config.yaml
activation: "gelu"
attn_scale: 0.125
extras: ["value embeddings", "hashed n-gram embeddings", "an embedding shortcut", "capped logits"]
batch_tokens: [65536, 131072, 196608]
Each number is 128 + 32 x the weight over its row's rms, rounded and kept within 0 to 255. Layers, rows and columns count from 0. Numbers have three digits each. The size before them is the row's rms in percent of the matrix's.

# layer 7 MLP down (transposed), 1024x256, rms 0.135, rows 7-61, columns 0-127
109:158109113144180113103131120131110124115149149138169129157123138176168120163149162100102113170131121125157156085132072129157130098146133120148147124154145161145121138139082113126128129145137172152193156143135141128136138161150204118096160096115189163151183156095141134114120091177114151105131141101058139147148159115134116098149192134086141129151180075143093131133109092132154129137074
104:126135143076093117111110189132127148120131108119065121173186084080149100086094153097109127101181119145083133131153085152145155128080120162113120112198113098111158132095130129096103111136145101100138085142086127131158160139155140151215126111162133082149117120161150141066056115146116102100207138112105127174082120106080114114113119123194118152140163117132078089182109071149107189145179
086:077109123123141107060136199110186093122096157101194150144134185120092144078143122119106072143152167103123144167134092084119114138092153112099102128158122148095123094143143111112047126143137077058148193108111105108127143131097127137168157093133118086079119098108054076133128185186192091146074161152153144145126142166119092151133123088155139090118174143128101155126061157069130104174118
111:140155137150165112097055163141190107151086156131117126100127106113081162140101142176149104122134137109132181190106099143069162166108148097200149116125144121053108155135116086142111144094123080145112155121137109132092104114162120072195110176125118122108124136125130174161110149180131101141138119134123123185117126091123159140110106079108181152086137133143134129101146177159172174156151
103:102170119141146118166108186124055090146169103108153116083133135153114112041127160097143121116154155233150111147081174087085144092132100092116109093176181194165188103064186124181218154113084188078144150143186135169120144168116089181148115096170167121078099074112149177102157114120158108128141139099138084140133218117104077130134138108083143122107123098157146110150146124155140102157102
122:140148110066102196044165072167138120079144127168120117144116119101162129131119070142107123127157109178180148099145141164084141098161125193061144063084129150104093096088116229093123093138140200140147133128151089152139118082115189165139124149122067128114151129135152157194126065154129124157170088119099078128090148106124170131169141088126141115137138164144094129102049093089129072150158
087:105188069162129087108153181079137177115117094138143189108103087133126179170134110176145082176165112133090147161105198182087151136130136205177095087141115128160154128146119130139148105142141130108149147134169086175182134133156141193070155129134066148123121136099121147088142120094161139145089115171097165094116151159183102173125109105110159148140173150143179087134123173107041134148093
109:104137168107114127114150157092144166104143135047103080119153115087100104050141113062126152131096151157132151050144116109097071144150161153159173120067139120081102168165114132146094165159093132071162151127183063143166099081109090081162137118096140066118163179148164157080111111130201169175162161136184094129096148143104161154107144128145091087148084119087172078137112160141122137085138
107:136102095113108133131159179092136127148140143098143161146061050087113146059108077164150120111156094157094160104149049093106153142109106134160141131113154154127149159083169230157131164103155180080119130133101110134131122146086165107082152132065101119122115109120118178141115077047158168127172147113103108196110101183097129177173130147102096129106125126130118155137115110126096132088143
091:127084144116090138179136125085096155138151170102144112165115133091123080150108096176113101150137186150127164117176204148114131215151101108115115117079157122095167071215167167097088126134133138112215124148143121074117132097205124122188100129095093140141162151165100129109107180105108141112164224189092062146127116116149147110169123120091131113179084164165111107124131118104152093168162
089:166161186095055149114107118108125165150134079129157129123098126102104105077132146060128165069168155116141162093140069085118099142097117161151111133109164112102114145187089122145119131120118117168150134170150099116190155176184167120129104155084105107191117146093099109112100130155182151087119129131144111100141149112184099115121124096121137128129070153133111095140154127131111070058157
110:111101105089142086106138132114140135097104150143153122116152142156186146167150127126117131177109158167149172122118079102141115114123165056107159164138090140173104170095100144161126156114101147078116146108080106138154097103139123170167082137116105120181134130135122105182152120139144139134032070144069130112131076126103135132105081110145113144165116103145151130121130116140184162129105
101:110150185136089197168117170053072198069140066147153141082150169137124133138162145118141145080164094131177069134071166071093117118159127231119074108133160138091116121152112162148106043119102079140120117122076099097094107169116095109129107091161105173155109124171159105099161107119128124090067143104182123154133183141141119127160118087120155097182076175107111124082120126108129156103089
096:115147128101132061089173124079091177130144098104090147126153133113146151125145100074186128103129175052131085124117153182125152109159114077173110122114190093104186092092175145180148093135175134074124176191185079151074122152141045106144116113136116118116156116174042112167153110050114106153112108120139137142138090173145111201132182146116182139129156098149118142126101138125078110039134
097:147180075123087083148176168132192156190149099117106181129158151148089080104152156066090138135154096120180149139194081146140138127132128144155042159164135063150097161140138116092135128083145145182132130111168150079105082110127103106145111087140160127146191147144129130070134123167171206129116134126117098082083112199075144125161079122138122104126155170083089162098064140167113147105147
094:114152129134128110151077157081091067133138120135180090120138127122162115155174078123152138153160108152160132139123131165084114124104174147104171096201180118111110058138145119129152114160130137174147104143172106171132112098147121127132162082174127150156151171132171146218158127106185125122094153043079118184143099141147107146119092183139112167102211102130172127173108125080115099133191
104:099112143216042145139117115139176093144119124152148103168103083165148130121180109146191141174156098127131148157189138093056114135076115114177094117145093128183187082111126089170161135112128145125187158136096131118152142098102124147164100170108040119132151136074112095153084134165134130151163142107137150133106134137146084070130079136113130117114145125107078132121111195049188205085139
088:135151178167103108129134189174164135192139125149113076093104070125118147151130182090103158103096131116101141074160118100112082196151163154154075111105196138148125124115133150114107193177145119093135156108127135051131150127103139137163160140044143153086110119110110156117138140107189152149118142115120140200177143148116084094126164116123125067097129129154119157130098043128133111090146
091:150108168137114144159080196113159144096154139169176092135156149155128109083087107144160151137101130103140138137144083137111080091103131126120149151153114133155133128105110053096139140130133099121147146173152081120116095117117158133124175088109097155124125085095196162169117166165157110146143115142105142149144137229167135142129091122164154108106128151143151090162153126152122125151039
103:105196110107141123137153125122099121117141137044166127117167097148165125098145164151073102157124118152141119148148101138102120122170132087133121124064083081144142096121132132204149075110189138088129117077153120129108102148141062128098078140084181119082122142092056084150132139111096182148077128143061149105184177118131102162112085135092126082048074203143164095150095111115105126128111
105:053097159148040060116087144133107103087145168129121112133116110124066169121133091113093150141128130071105135147123103127118112175112094092081064086135143126165111119101116120118076098151102133084093109137139125149110120146101123125187139108083132117123111165154210160154068092167140115107149097078093148147157060048148120112132103127123120102141071117102106104126095132100101126119104
085:133135137092129120151151163185108128158175144079071197135113114189158073135115098158119121131104111176194164145095136106126142079130103095127087189152175158078133126143147124112189131108124113132123151144182139146126061191099129160094178119129078154159072117175075121165130140147080104157129126118100089108102152124126136115131165186133136114140151128088147133108090069173144116128138
094:126129092116061127084111097124149120090171131128144138182101117119152212105139052125092198108072158171178111202053103119156174148125092129091120141112141137100133104126182153136133074133129110092074104194083154109105116092110184143153070109095179137089137100147195088097131147168149126120134143124157189118148117157202207111130107126138129142114148163175115156128164157148105136088122
108:121098118142103093114124082137106159111137149149196184126088124129133155125117112144128117108120103130165099078083170138137083124090142106129130057103137141155093138152065137122201173105150130173121114121107154124126148178076121154198134126159136109138152114113120085081100120128127145116126134115093129152161122156160158170106087099075137093153133108082157132158080085118063157147162
113:155141110140106093064074059148143158147102071140097104113175144167132123116125124157136069154118116139058150114080129115101099131130082181130163053105073161167106126139154116125121174154123160136113192164076090097096042187149103110142126116131143227161135138120156081097150145120137160077076056121077159104126118093111136129129163163081130123156103094152087164136127169123132132107108
105:126064166110107182130151127111106146180147127089113135129135120146103114100159112182126176124154075126138141164122067111131151078050148090116181116113159128111104097136176243122142086110116172100130169113136111158081146100135115159117135128078134144216162187137091240121116116124101035138130121094111138151129149118133116119115153227076096186188201138122120062121114158154073131104131
102:126099086136155068120160080137206128124108120140148154098113154113142163148104235133143127151162111134109156143139131161136150151122119121117122116117105093083110174138145138154126077111138190140105152111137154110100104143087109153127076139068084136082134120104145118092141119087140047129117149129124087158148161164085220160110144152110125160105126104201120144066119147110092101113115
106:124181118068119124118168144167116160164142126115076147129071168118074149146087114091163115115146120139116144145211100075108106141137131149151097116084152108113176159091094134063127116134135099189100118120154135145103078148118118168116147140136125126082162233131137140121150106092120173160127108102140164091080172109145049132159159091138171128140146240081138118168110151190149124157104
092:104154113176083137112157183143140077160188167097082130135175134108154204078097145106140138139202134169078129129153147098092154095145132098186093094141154162174160115125087111139137114132102101129115155084135137125112195168132085110103133117098082114177093123131106114086120157147115105103180188099146000164104126138186136138118192153113144167105104080082130147072096100122088099119070
119:100095106116170145074135169119096166113157155187103147113133078168120160096113127107142081115129048099065122111142069140149131117152096165169219143152086070102096148120180120137145144081127124109151105112087070089164118073145153123083108156120110082179120137141078123148157122149149173191143124152137146156125102200138165123119188119126097175161153076122119098174096114090103159140112
088:166169151073164152118175088102110167105138193064155074110090169111080123180084149153170153200137094097144096130081163100110094060092125116158097137120109123151158121141067136129141128116114114115138097136182094113144088135085125111161134080110090137116051088112105143121170125141145163106113141146138110136113142176193093136134200109124119135111187120135149135121249121078122148149147
100:177150118128087180144123087123108153124129076107057153098125087122165180153127104102125157138085149164152182139179138169104133145088087186127155159125092137097176089094176137085117094097116085059106117150096107123132123083114143112148172127102138103115155087149116135168132064172198137104110145119124147163088129123113142136107152164127214133110109177152085143119180079148132171101099
096:136156131104137091170110138007158163130218125158103090143207099150154125203079142134123138087116143148111132184122132108163160132074144115146133171127169130119157097146165116128110171079161182146122115116156107157137124146126117113128103163071186174129130137107070154119141140131091161132106161176133146144178171108069135138082112140097158074142091086133094113124158078138156094127174
106:111120159110117067145075114119118163139109186124242166201122133102093114173207137150100143125135194220134137144153132072113098110101148138127180121121128145064149122141111157128166084129136141115118131097126117115116145143097112109158134157105091098108096175082092073148151128159112165165088135147124084101129129069136130194151136158119137119141158181128128119187039166115109155148150
093:095131120158107101140100131117080233233074108159062121140136092139126123095167133179104110083117112109121086106072168154169149111115152193151159170099111109126122153109163161122110134124173168110145125108154190097130184194107146160137151138112121162200150087066133146111157196141108142142180129162089192068106099096110132135072125092153084118144062137129159122176094115160144106159116
101:121141093113118135133115158126133162142116143202149138166087134144136172076108139167152141144144172090103158158114139106119077103117122151113201113154121113116147095089196128135116127146190090110116094109157066148096153051064135071164096104139085120101145145177110075084149137116202184107122149131089167138175077092130080130117086176090097151114092103142163106163153116145212130073147
089:158131132167114113159131168168135101184106177125124107092151122157170114067153165139103095181146123042109151107126108161076133133072188088149138092161124166085149092164088123089153095134179144152166097099151159140134103105149145096107117075131168126128142062098151105073163139078207112116124125182112108125144096159124089173123165126108147168182155178126156128140113179108100112121196
088:131130196088145113165096121128078176107070156142123064120141094132138123104092064197081105108076128141071112193190182184180091127128133080134153077135113132154089093130123141115164103188080123189101132142108088106109126111107119082125064078099069142128126123117139117125141181154136122146052182123136112132122132185117126125129087138135124086109122098130120155154149120186161136204116
106:110152132167115137147133163095123076128175099149088182153132165158137135157056047144115145166187145165134110137099094095136102107120143127104151122089134076163130124162087147150157126090115074175162129174145124109066103130120097135122046098138122031162137125080119121081123111035062133111098136146135182174175155085146112114099147073132121075129079162068097152142182130158085138111152
103:127089128133119066066168099127143135101120141137136109104118120152133135084077146150120124149113146140099152135139121116123151103156119105125053121090153074147117099121122115191115079121117155116086137099215125175121129169152116192126192140098046159097102115107068139110153128130153148075087110207122133104167138080095103082190127138141135119125151165197127164126205097132130185142152
094:141163090087091099086114159143167162127095174118080152097132125117113116150119097158114106148149120088132178171166134132156089085109113135117129050142148169120164163175076169107119175078154100084154092220159131132088141125142135153113149154127185138134137116156145152150140135157090152120103153096153105104162127060171103070139146152192105142072103216171107130161127083111142181109117
100:131066132157153133068108111089141140112123116116127069162101155140160145170163115130083094054136112127207121153101086132189175146148168117108142077080172104112119149170130166162179162128092146155169107136144102126152170145155139144100116144060190153108095108139129145135176100096170164155160140110119181162094164126158100088119169155127127121139106171171137161107138075176092103074099
097:156153094120176140112125110172129098168158100154142122163090099123125083159119172117131092144162096108124107137157119099184101113183093120169107111123113138192130155110142171129126195126125101163136070100158131139092096180066114214158137095144127173130124179174115113099109161071124134120143136181183143125114056092129146153135161149133150077156119082164124177107085140087164135128144
088:076169181099117205169169123161093111091089100093121065116127163108139081095080154178092147118143139132158140063087113126134121174181082128150114103083108091127175144113116080120100129140110168100114135142157124120128092087209102089105131184157164113125164125133127129163148139101129162092069113192088123087059100136140096099117132068133089150114146146106105097096154110159152102080135
100:216126153212166111167109086145136175173122116156178111110153108108131115146125202080139126201142116165173169077115129103190120116158150153155123110159143123140120097103074131121137156084066122134112184135074213062126171166143121124109117186116170143091156118116147157144177127135152137114132122109115110160139076123101153079142115114103105115124196079183151104086159102160134119121126
095:198120135135129119138121120099112110134062088136137140135107116111110074106135139147076130165151082154081127129111083092143070163047133166146111071162152096151137138119114103152125153154082152102114152147123070088104190174159158161187127113216057092095097110151142171159034102088132105117101180148101087150103109157091133118130205136155161087207116133101152112064087110136116122077095
109:137142093124196127128125097143102141129152153123161170154079133101138149087139103184152156121139161145137126183164106083128151161072131141090122178088146076148104128128119133117173096137102179084201169059141131130124113100205145120069114149134122111103084155153083153135134088099128140126192080083114186114144141119159112204111141152127137157141124080141133133077102080144126178121066
099:092153143145105189124156103136112121122131150104067126082094123203093117128114125103177117173126074121120147075154181157110118113108117107141107101090108164116099135159097115124200125135075147163120101109162162107157096089119112157133091167117135138118080123152162118116149060121165168156104087115133113146115118084104172126127143080125121073114186107149117185050112150116120110118161
092:146178154126118140126132136187114113097098148107204121149117132122162115096104183175125169145106091188165202181154074123105083130060181070151096151137109108164113094121120111138095154120059110109130112062125100113175062078106118151075135116117107137152135167152085103133168165062156137117130137115136173122138156113112156060121089171126141093051147100125113093148102107133128107162135
091:144106105148082147108162095127142143115109115136145095074133183160194142114110154129156058113135121176075129129103138120091070142109180110193114110168141156133142090094103087140104104150107117108194154151100150155101072071112122189125159171149082076122112148174087053133135136120148093116112123198091111148154134171135136162154104110122179136151126133158113097132101135091111117158164
116:180134140152182175105102123059064148129160129172130079156126105125144153113116178076167136150120102154100096157124195121098138139122114171097195161120135134151134187129090124118131116068157191098109119065144136126099189116136163088092121096066119169142097171153151128164116085104122103130086129172179097120105120162090172157081152105089164171154137188098069115118169161098150157101186
092:113114149080141160139100117127092062155087123185126142086076119093102130142126118154140116155156121171153145141211125113161069133127062122120165169113113114120108132115146090124148197138119121139098147165076114108112076140133118142178148099075135135158117147112186140088131108132142119079163115140161084087129132096162125109138050134129103131154116123126122114123137153131148135151113
096:119087127101118088118135133099078125130160157085109099134033129173188151100211096100092097068120059115124120123163126080155081078156156153145159153137146125108158129119115107154118050170094176141136171142059127124164137175097122151082148147192117184169099144129118141108146116120116125174084105064177129081133157148185152052172128149172165062105077128151149153143151115074156125176140
093:120099103102125100081131095145134152186104109037138190118173084146127098139063068184128139167196127148125174158138177155123170155090165122093114155159156152094155144129099106145138144097112126173184095197091134065121119158147118134133112163139157134127160146043118130095145151136035132130138170072097084140103111159137127154138174224126147141080148156180091094070064153143186091090106
091:100085154144087146097143146110147090047150129119176159136106148144127168152093181156128146128121108140142087076108144104176115149126028182100095126123118149100118122125112106125129115080142140103147071172080142053170149076117112145152086119097127128121154174096142065132054153123131110111107168180106131084127139075124221091134142121162086093146136100145142110176169101164187166172152
# layer 7 MLP up, 1024x256, rms 0.258, rows 8-61, columns 0-127
104:041114163100129144164087191146118135092064136149169145125165104173110160136109112131129163105144060108119156070162121152068110135118168175078072101146140092104111088138119124103152132102147099089128097137101111179159111077176116137148115147181116086127132156197133141135121159141118168113111100119083151147150080145147095160170117115106089073099163161130118081131134102084118159137031
100:117098124155120125125072127079104141167145100118102082094109154113154118152117117148154121154090113139096114079072127144162129142146106150084175121135144143077170128169102121185170093167139129240178113162057135142120080115061127121106183109119087138213135125137119122126130056173134108136220116110102113134144129143126159132159128110159123121183098104200163113140096116119143154112124
108:102149171146180059130088149146169087138144144101086167161146147102118149084106122118125098107084176096168149144131107158164125204156130104128091126114138168067150147116124143087187130100091126180184116108105123182100128077169162073095113109149124138167110129143110163140073120109097140102169138149140151141124132115105106132111133119148108083088179152117092165081152121150141100138184
103:062139142108142157142069166200117100127178140161143127110121172121125083218144158101158155099169107133172105154128160137177154095111127165098160107084089120137158070111121137114130142169103097138150151127122123182123111179184113127124154006175088130107159103130162096131136121096095142109123084173145131176139180183134176127086116128104115157136130057146069125098107154098148157131126
108:174129166162135163129157146145148085114162136139146113161160102075126157167118063083062118101188122154090138137098146171131097115123084147081144119138102134102125173103137150110198107101164187166141079115108094176141106103079164100144160139150088160148127106104139133193089099151064148125122097135113119100162125191159138100137101146122133173171170100107105148101171127120109122167134
089:099094144119118169165119143157154131098093140125183070168139146181162111121091140118149154126106096150134161175133117108156166101140156141137176148109161101113087107151090139114112161064108171151136148100153144128118065145151186120153128148133093201183152141159105129110047152129128136100182092136127164131100125158089148097181084137127144151116175108140088175109125059141140092157133
105:103095159158080137075076176160140154128170154158096045160117107067169160153119126078139136127096086157120149121109142112097151150142136149117136154061151119054149145174134120099164128138186202144186113138150083110062095141096151036090115102097129187155106136084150135147134123167084108127170163118130088107101166129120124136094141091150109135144149119181054115117111145120160100067116
110:141114161136128148201096182106101134141171151108140157171160110123082137125063080107105132122133088065126170107109108096109120109174122150159106145144156150150139163147187161158145086072194138075145124120113139129079103066128165160097144168125135104163127152093112147178187147121126125123163060119099138091147212104054145100111134119132150150136053125096119162087111148136092147165171
099:161139116154126125135091101073166125086119135122110111133134102021136134117139162097144194109119064130170115143120119125093150136138118186122152086170120127172072116111116089117128104119167162134057172135084145134185185118137118125110153185173132082107132080058161105088135107191116175088068135136172109130135137118087123093110112165119153153142138137118120164079098112104111165091129
098:148128173092145134116103072143180180090126151099142102130174131120133125169158118078151098143093112193149179091109055110097122146190154099156155156099134102111075134118067141112113127133125095070125064166162121135156173144161126103142124144121150115218093105130068104085106096129145174043144143136095123152084098093079070102113114164140139160166147028130146131170191213155161115162150
108:116059170122161096085109123102117089127122127062156119118157137129189121113148111088163100140109149132153165095141176091134104120120120081156158047072091174078180190149134154113118151155135069076112187120081100155103078134161125210117111127164125132150143124127145138109131095133170109153088151114061106158099159126106153136168099081134078110131094085157150143166114111102186115203138
095:162029131049136141167083184047162144091137105147145109133124103117058142084136120183132115098159135081095132118122134098157142165174171115100111110183109189085124095130073148112128138155108077139100106127149093120097106106109135136137133163140110121188179125138112064098158138114151106079128099135083161164141130113116113124162140141124150144119128144116102102132156083122127113099145
094:131145160038108146061133121096106139136150102083153134077147111121130061077149081176158147178137125106096128122154078195144112108169157094131137117137144118155212163176083113156134112097107086091067156129111131130100160167100096116115161144135119138089145097124152155155144179072178150129129145109121125118133119178126193181102110115099128056154100120125160102166163104125116146112173
096:132132142097182121145112111107127124130109111161104151071066148143106147135054107081095092081196123168156103100127134107128089110091143071080120144130106148074104143127115082156131126116107113142110131135148085071128138079104126082153144104118091162085097174101103074106149153104138177128105076168092098093160179120180125103133060174183065152122184142131169138154068130097091159115101
093:127113095155089166158140100121085066127151124183128109127132141122161155128173165117148126103146132143174085057136101151167127125091125123139148134133063115105124153107152133079154094192065146171088134134093154100144127104193121185120054131114154112128108120118153134140068147103144185109151125192103127144164106158142152105106071174064142073129139086077126131128130125112092136161094
101:062175172123102074100141101128153041147162097116220086105150119153163103144133131184165145107168076132128116115092085134122092148143144124103101106113115175133094184115083193125109121113123142078163113122071139157161155130144091110100159160191088154114081103159064109129183139161193169137136103105149172144148107110076116167187138082100174125190163094100143139149119138063147124092115
096:087140154099160147087111093188107170149094118139111161108125137138114135121131118133133114204124103126156133153073130086114123127125176113146119076152095111062020109118116103111110156137077197160083125120170158151173132079052136143143139090209116123075093104045110089123163114150089136147137149094123101085087124156133076130149128176151140141137089125134135129123103076166108189163154
092:125111092136132145126144036091069144156091113132116168101057084106133072158122168119167146121133112154084142137166205110139135140132145156103118117122120128154114171149110150139119141153112196112120079082083119115095150081178117121146126128119135120129127134172139110141135100145081148163188188143127160088180152048127158140084204150099105147095133088132123179091094165163131126111217
103:099098178153140167175144108097146139139110158046143097113106095113136148153168101117072127130166084125136078081131143110147111112099149116093075160086137137173149159136174173164192135140170126196173089129057139143140124140115116160144173124149160101125081107112156135134072100143148144069192146124117163123163162123128111133132057147183088109074133126141087108156125139126153098091170
101:169143113144172193113135180172113082150087107171144151148083135114136130133136156083117128113136181135129117215157126128105075190095191120139158125139187210079136125136077157162165136119179006159132167162120098105107178115122094095093109158104128164170118149149092127161075174098119106110121137172053117091178147138172119110137134045096165124148117096117129130129106112162159146104129
093:076163133121129192120127141116162127108145098193140103116131103041157148145133189119067134178174141139089105156200108122105119175130124212165164077109121081133116097157097107113051150153178121132160099169129091106163192115172120074131122161118132140100141133082194162095096100128097153110124148115114155123085094068137154127122072107112110115082124149130096139095145159209116163094099
101:156148145152081104160071131132151117135148156134083133154121151172078082202109149098108121198145155142235116121185129091111164131143142082178163203105097180085138104132112077140062110174130161099147155108171161089109118114108111161125190142128126138111116154146107116123163138101119120091105166133101122205160090184165162145151178147174156138124174028092139130104142130171110132145156
104:130118135152095130108015119163115065153129149178167170134158112087104175135149078136165097142128109131120159134165107121162161145079131114116115087133136103074081100209073101090132057137116146155110092182103103157121112099142145077097161173149174145043125158165087099111160146154081153154158108125125155137157097133175134141120152191129126100163123086144118162128144136174132117061185
108:109111150101139132159116089165058103134108113110138062121192124156176154084137137177108113157135171081143136174160154096118083151146126117113164145103149179136124147135113140112093150138118124113108119096114123071115155194022133075110122180191102120131079118072148116078107119161193129091139078100131128133138096154135107086155171125149113142114090106118086104130170082092209151093171
103:211128161080098127127128159091125146160109199097166142132070101135161135097073119153164127158143045129126092180132117140179119122120192089148152131093141063105098121079112117143123178148114153115145106119149174168139139110093156117118058168143143139141133141121130193139122123150112157123114148113141156127106116190154113124079125168119126143112113122058138126099130127018144139101126
100:139176169061143134173151104162205072132088123110171144115119111127092127138080156127134130143160146135076128097171114120148119094107133114174129128145109123091116153084103147171075142131160149090128199104123103139139140160180117091115125161067150101113118122105111180108109208120127122082163202182112177133136093138117054117139149152134100126101109064120153150086077144153101143113146
106:087128102169140109086058092110103117140166116084115143108129136110153129094173101100070198111083148091113195123126113185143099141112128140131108137094110139078111150096121080129141112173092142129162180100116095155151166140137132182105179146081157088160149119131107165104076054142119145115175106131083160173150093153117128102132118125130094116100160131121133164124089106135066139125118
098:159112163122134132139146090140100167108116104132129094115104127148067153098147168136113061155129083168201139152082181138085136114100179139139138117148117185087102133101138108098182138063204166081153139121083105156057074081125151073123102098167129095149097145144126135119195122102075099124215136123126138088163051142114122180111102132083118109121069153122109117159145128113133080133153
108:123156183095155119151109155157080158113121141162138201156191066138171168052156157094188156105063122131148098142155123092100159070152164149142150149175082108165157104089113099110043158118141090078161113090149130179183184145181129130121182125184174129099158124161151121088177149142096143173077154165096094109144130180123139089164154132110125147128204168153129083102133135109084148144163
091:131094126138144118122036160113149113118152055207150167131197090142173132119175158069155118138128143165135127163134109146110155138164149125116140077123092151130145097109146162095128150139126143125121105078114147097124112114162148061071137163140133109126172158113138168145120126143100112115203098158126125135128145023054178130106101145128145163159090151115119150118068164215126101117116
103:118118142098169100110089198152155133177150053097092107195174155131156132116131095106158143138139073156138119105082153185132140128069100134093116161114089130133107091134194126111071139139154118092118054138136199140138122155115148129096121176064156139093128135158133135173134154137146146099153144126141118124085148145085162164128135162159121172139167153174084162111132107138137103061168
097:157124173137126140133133156156137102131061141076111173042068090104156079155086120154141097128142099109095132125145180134095157151164056132101127128113176151158112100183131166177172106144128071121137079048069120131071114089129133102116100051137115129162205144153108106134156155212113150105121137096215137138120162115129119112124107150090144159102105134218157178096130119193127123092053
103:081096108097071118124087088092105181135122172104175065120108133125067100136213095155078105091114121215136119121168068119108104138122125121122153139107106120068087148127139149150123114174108112118172181128132139181117140128132123093126125159053162072141080148137083094158110121134111093137158132131117123132094135101148140151142119143116110121173138142130118113123062140098111116132188
094:135105108089107160095130132102175083063130091103112122106143144111127096159105147110146164128134118129167164143109078133141113171112131075149096121166096161145171141142105069113172146120057113112071144147175169192138063055161121105099086140144105170081120131147138096144156145110114128116108111096173101126122209117153152133129088167167123160118129132120102089154121107129087118136137
101:143086152152161128184151080109103090160102128120096123186212128150099108092163158155193113157128156153074104093164133091089107130126126120126115136097106094138151146138153146122165090127066119084119126169122112115108113130112101079077157146120078125145081140183106093118193085195170118153158105151114210044157099107118080122133068117157118093065122098116104155167133203128135166149148
096:147172118098101143159109088148128119062127113123185143128095125156073157132172135068101145176105158123195131069149117100127181139127131160133140125082134177078080104141156166083103117214089161159140141151157148141121093100106133132181147162161115124110106162109106138127175165130150123102157105124098151184119115143163101140113058140163143096154132146076145146132141096143132124083123
089:106097109124162166132156095126069085125118111193142113146114102153102157096100161064103193110102151087106108148153109117155075157173103111160153132142139081138113143146140160124191137197107118147142122083082118107181120125115092145151127166126143130087128143156125182152165034118124085109168119118115115128140140131070108131116124092154100130082109143074157106217132110114147144104109
109:124164209172121158110144069125120155152171142102088123129108098110118094154103105114152135132139160139152107092073082059134162106187104195093107108090083107151179165110102181100128118054128123195166131191134148199147113100084109121129187122083089183148131078176127140119196171125095148125104155172120166118154130134101148159113162138131114136083101179077114158081117161094084086161165
102:111118144163085178123124095148096122086130191151157090179137082109118139151152177106155075184128146124147154111164093138155073092158126104167169116085110056105143141136128150116063078134061165105143147104138128169118184156059105182106120144112125046172173171084132144118120104138187109142148073119169060021173151118150169177123138124113117164122125162087150173085133129129159083147071
095:083091152106169160127123139074114134101130069116142109083117185206160121182163115191104142163157139160141124134084130096110169111121104128184097054136129108098147136131144124158192083179153170115120107128102114124125136174128094174136119143136111084149132169165136133094166121128118115117116096207184131092149091105125138084132056150076145101103148106087130108154145119084082154119135
101:169162177144040153144147102113174161136139221119121104166125146125193132125139217154134109136185163174128105204045105088083192113188127150111157151142088112079154101065105094133118094156126133151173123105069130141142138088100111133152175065151111157147131100153111141153077109102123140172176137046161152076066151157075165068158154166140120139118103133072124091075158171139163146125136
107:137122176134113144070096127145071097123127154066134085162080134141129155161097090143153102154115151146144096115147188126063095190128124128120111133154178143154110209071130109144193100120064161139076121112142191173105132107135103135139150101137101147187079152094111177123181101160109187109119095135048123117155065106107146175162095083104155179154135085158171112084118150147103146087118
096:155060152177129173138124113146141150137139069129193103135161154105172201115124152183153125162147123113112144133050158125160128100135134179109144152104114172090185116124145096173104160171159078172125172126193130125096135172106124129117092089064091110123168140108120124185119101158125133140167137134169173104146137141168126161107106169071119073103139164123178124142165129141097110103167
096:113133135118171179178152168142107099100060103097094161186154116124136115110082157065121143164150071112038109130114119055138125173160141144150138136157150096148153134119075115116099095119132120076134082128130119159155113151140110186108090115144105165122070103082093177126105111124098153194149080145123175085122107092131110116168119178086115156141186118168084115098056113195090132128119
096:141123142123118134115124159137149135100090129126056169050150156160069130120131209194115169135155106162152120171113106134116086172140143112132097206083117170110061158097103097103146222116093102116144112138096088125141098130153166183173158133107076101113107151125108181102189135127128142148084119140128134114141061128158129120150124137149123119041164101165122128074122137148095122130117
108:155121086101194143126095118129144112139059118189137047136088111116111119122189113113158105083177147167131154096108121150094133139147146139117123170142153141148138198153144135075137132145119176145202158112100121109093103142140114102081090119139140176172186184127089178165122201141107106139104057109088191132125109143154091117131179093117070142111153112089137093176073111086152145100134
099:154133119113168081152108167120155108129150145148111141086189108081120121127117152109103143171128131100139096092118125141154096101120129118115124152178084181135108127166129095121102140191114171133142099106201121148100125106053076136157150136153155088101180141178175149116130147173135160102094127139071114148155199098077139149107117093124119110143131098171115114106150123167093082225107
090:136123135169084108136121170166126086146066117089148133041124142148114123127146112157117125113136097121089111117140091092091090107113127108121114129146196092110188162171094146125102126206150123053102105135157144066144117166141121155064123117156115136162170100157077095166170148123103106136134150127082204153100139084123129076109139119116196107054138106135105067156145112098167114093072
098:106127145047070136169188149162091105116176131119146131114146114081130170137124118131095145114145165119126084137074124153074106146104168182082169092110170096103091119173096117143169145174161103135085148137043160105093112073138147130144145136169131173145136138094165154122202112161099084161109160164146117139191166131089087118132148060125152146170098138135077116079135091211159137100195
106:112135180116139120158045129092070100134206171177129134129160069169132132124142146097147156126126079192115092133110171100182121132124146146168193148172126108097138183123127095087114124078131124136131139097127127113156179172074173067114153081170131081145071168182135092147120114135122179128086145153175112121112109176087173153130115134069121149078101129115127115116130132128099105098187
089:137067101129128127162068083090136073101139116170133153078146117101135079132138184110123144061138155183115172154111117177197120193115120127086121130130076120129117144147156230129105151143107141089119178099164137124138204088126146108113188148125134146125165080081134116136108071132139105140127109140122081099135163095130069078077147093162117154130140141061144141100173121161081136180124
100:082110120129153114119096138182044118108114086110139185128066146155190098169111130176189167150195122148145145129141139065142152161138106153132156162116159204134082122121178156148152176120115117136149125152144153120074074105147147129109087117139134121113121130154104138108180187157153136080137133187078115141116124152113118190133149065132152165106192072153102149091117205113114092110051
100:182103163113115144177128112131123124145125101130118101064087103145121067100136114103156097106150134129151076123143113194130140162166152090149125181142127196155164221158082088192105141095163116152145127180114133104080102159094084101125159115106144114096101112117134146146131085179146107162072116154207094088060091120137123123155079157079106066139110110140101059114132170104145112124215
098:103130128140098115096130190206094099081123135129125093102128141180114190078144114092104183144162030154150056090120189075171107116092172131113144136150152135117126154174097172082123134169109098159130100161130110142164103071129113103132121112056148180136118170084136110152125139111181134150138106123100148149169076125118131118109128109087156142149142110093213136183125108170047160144133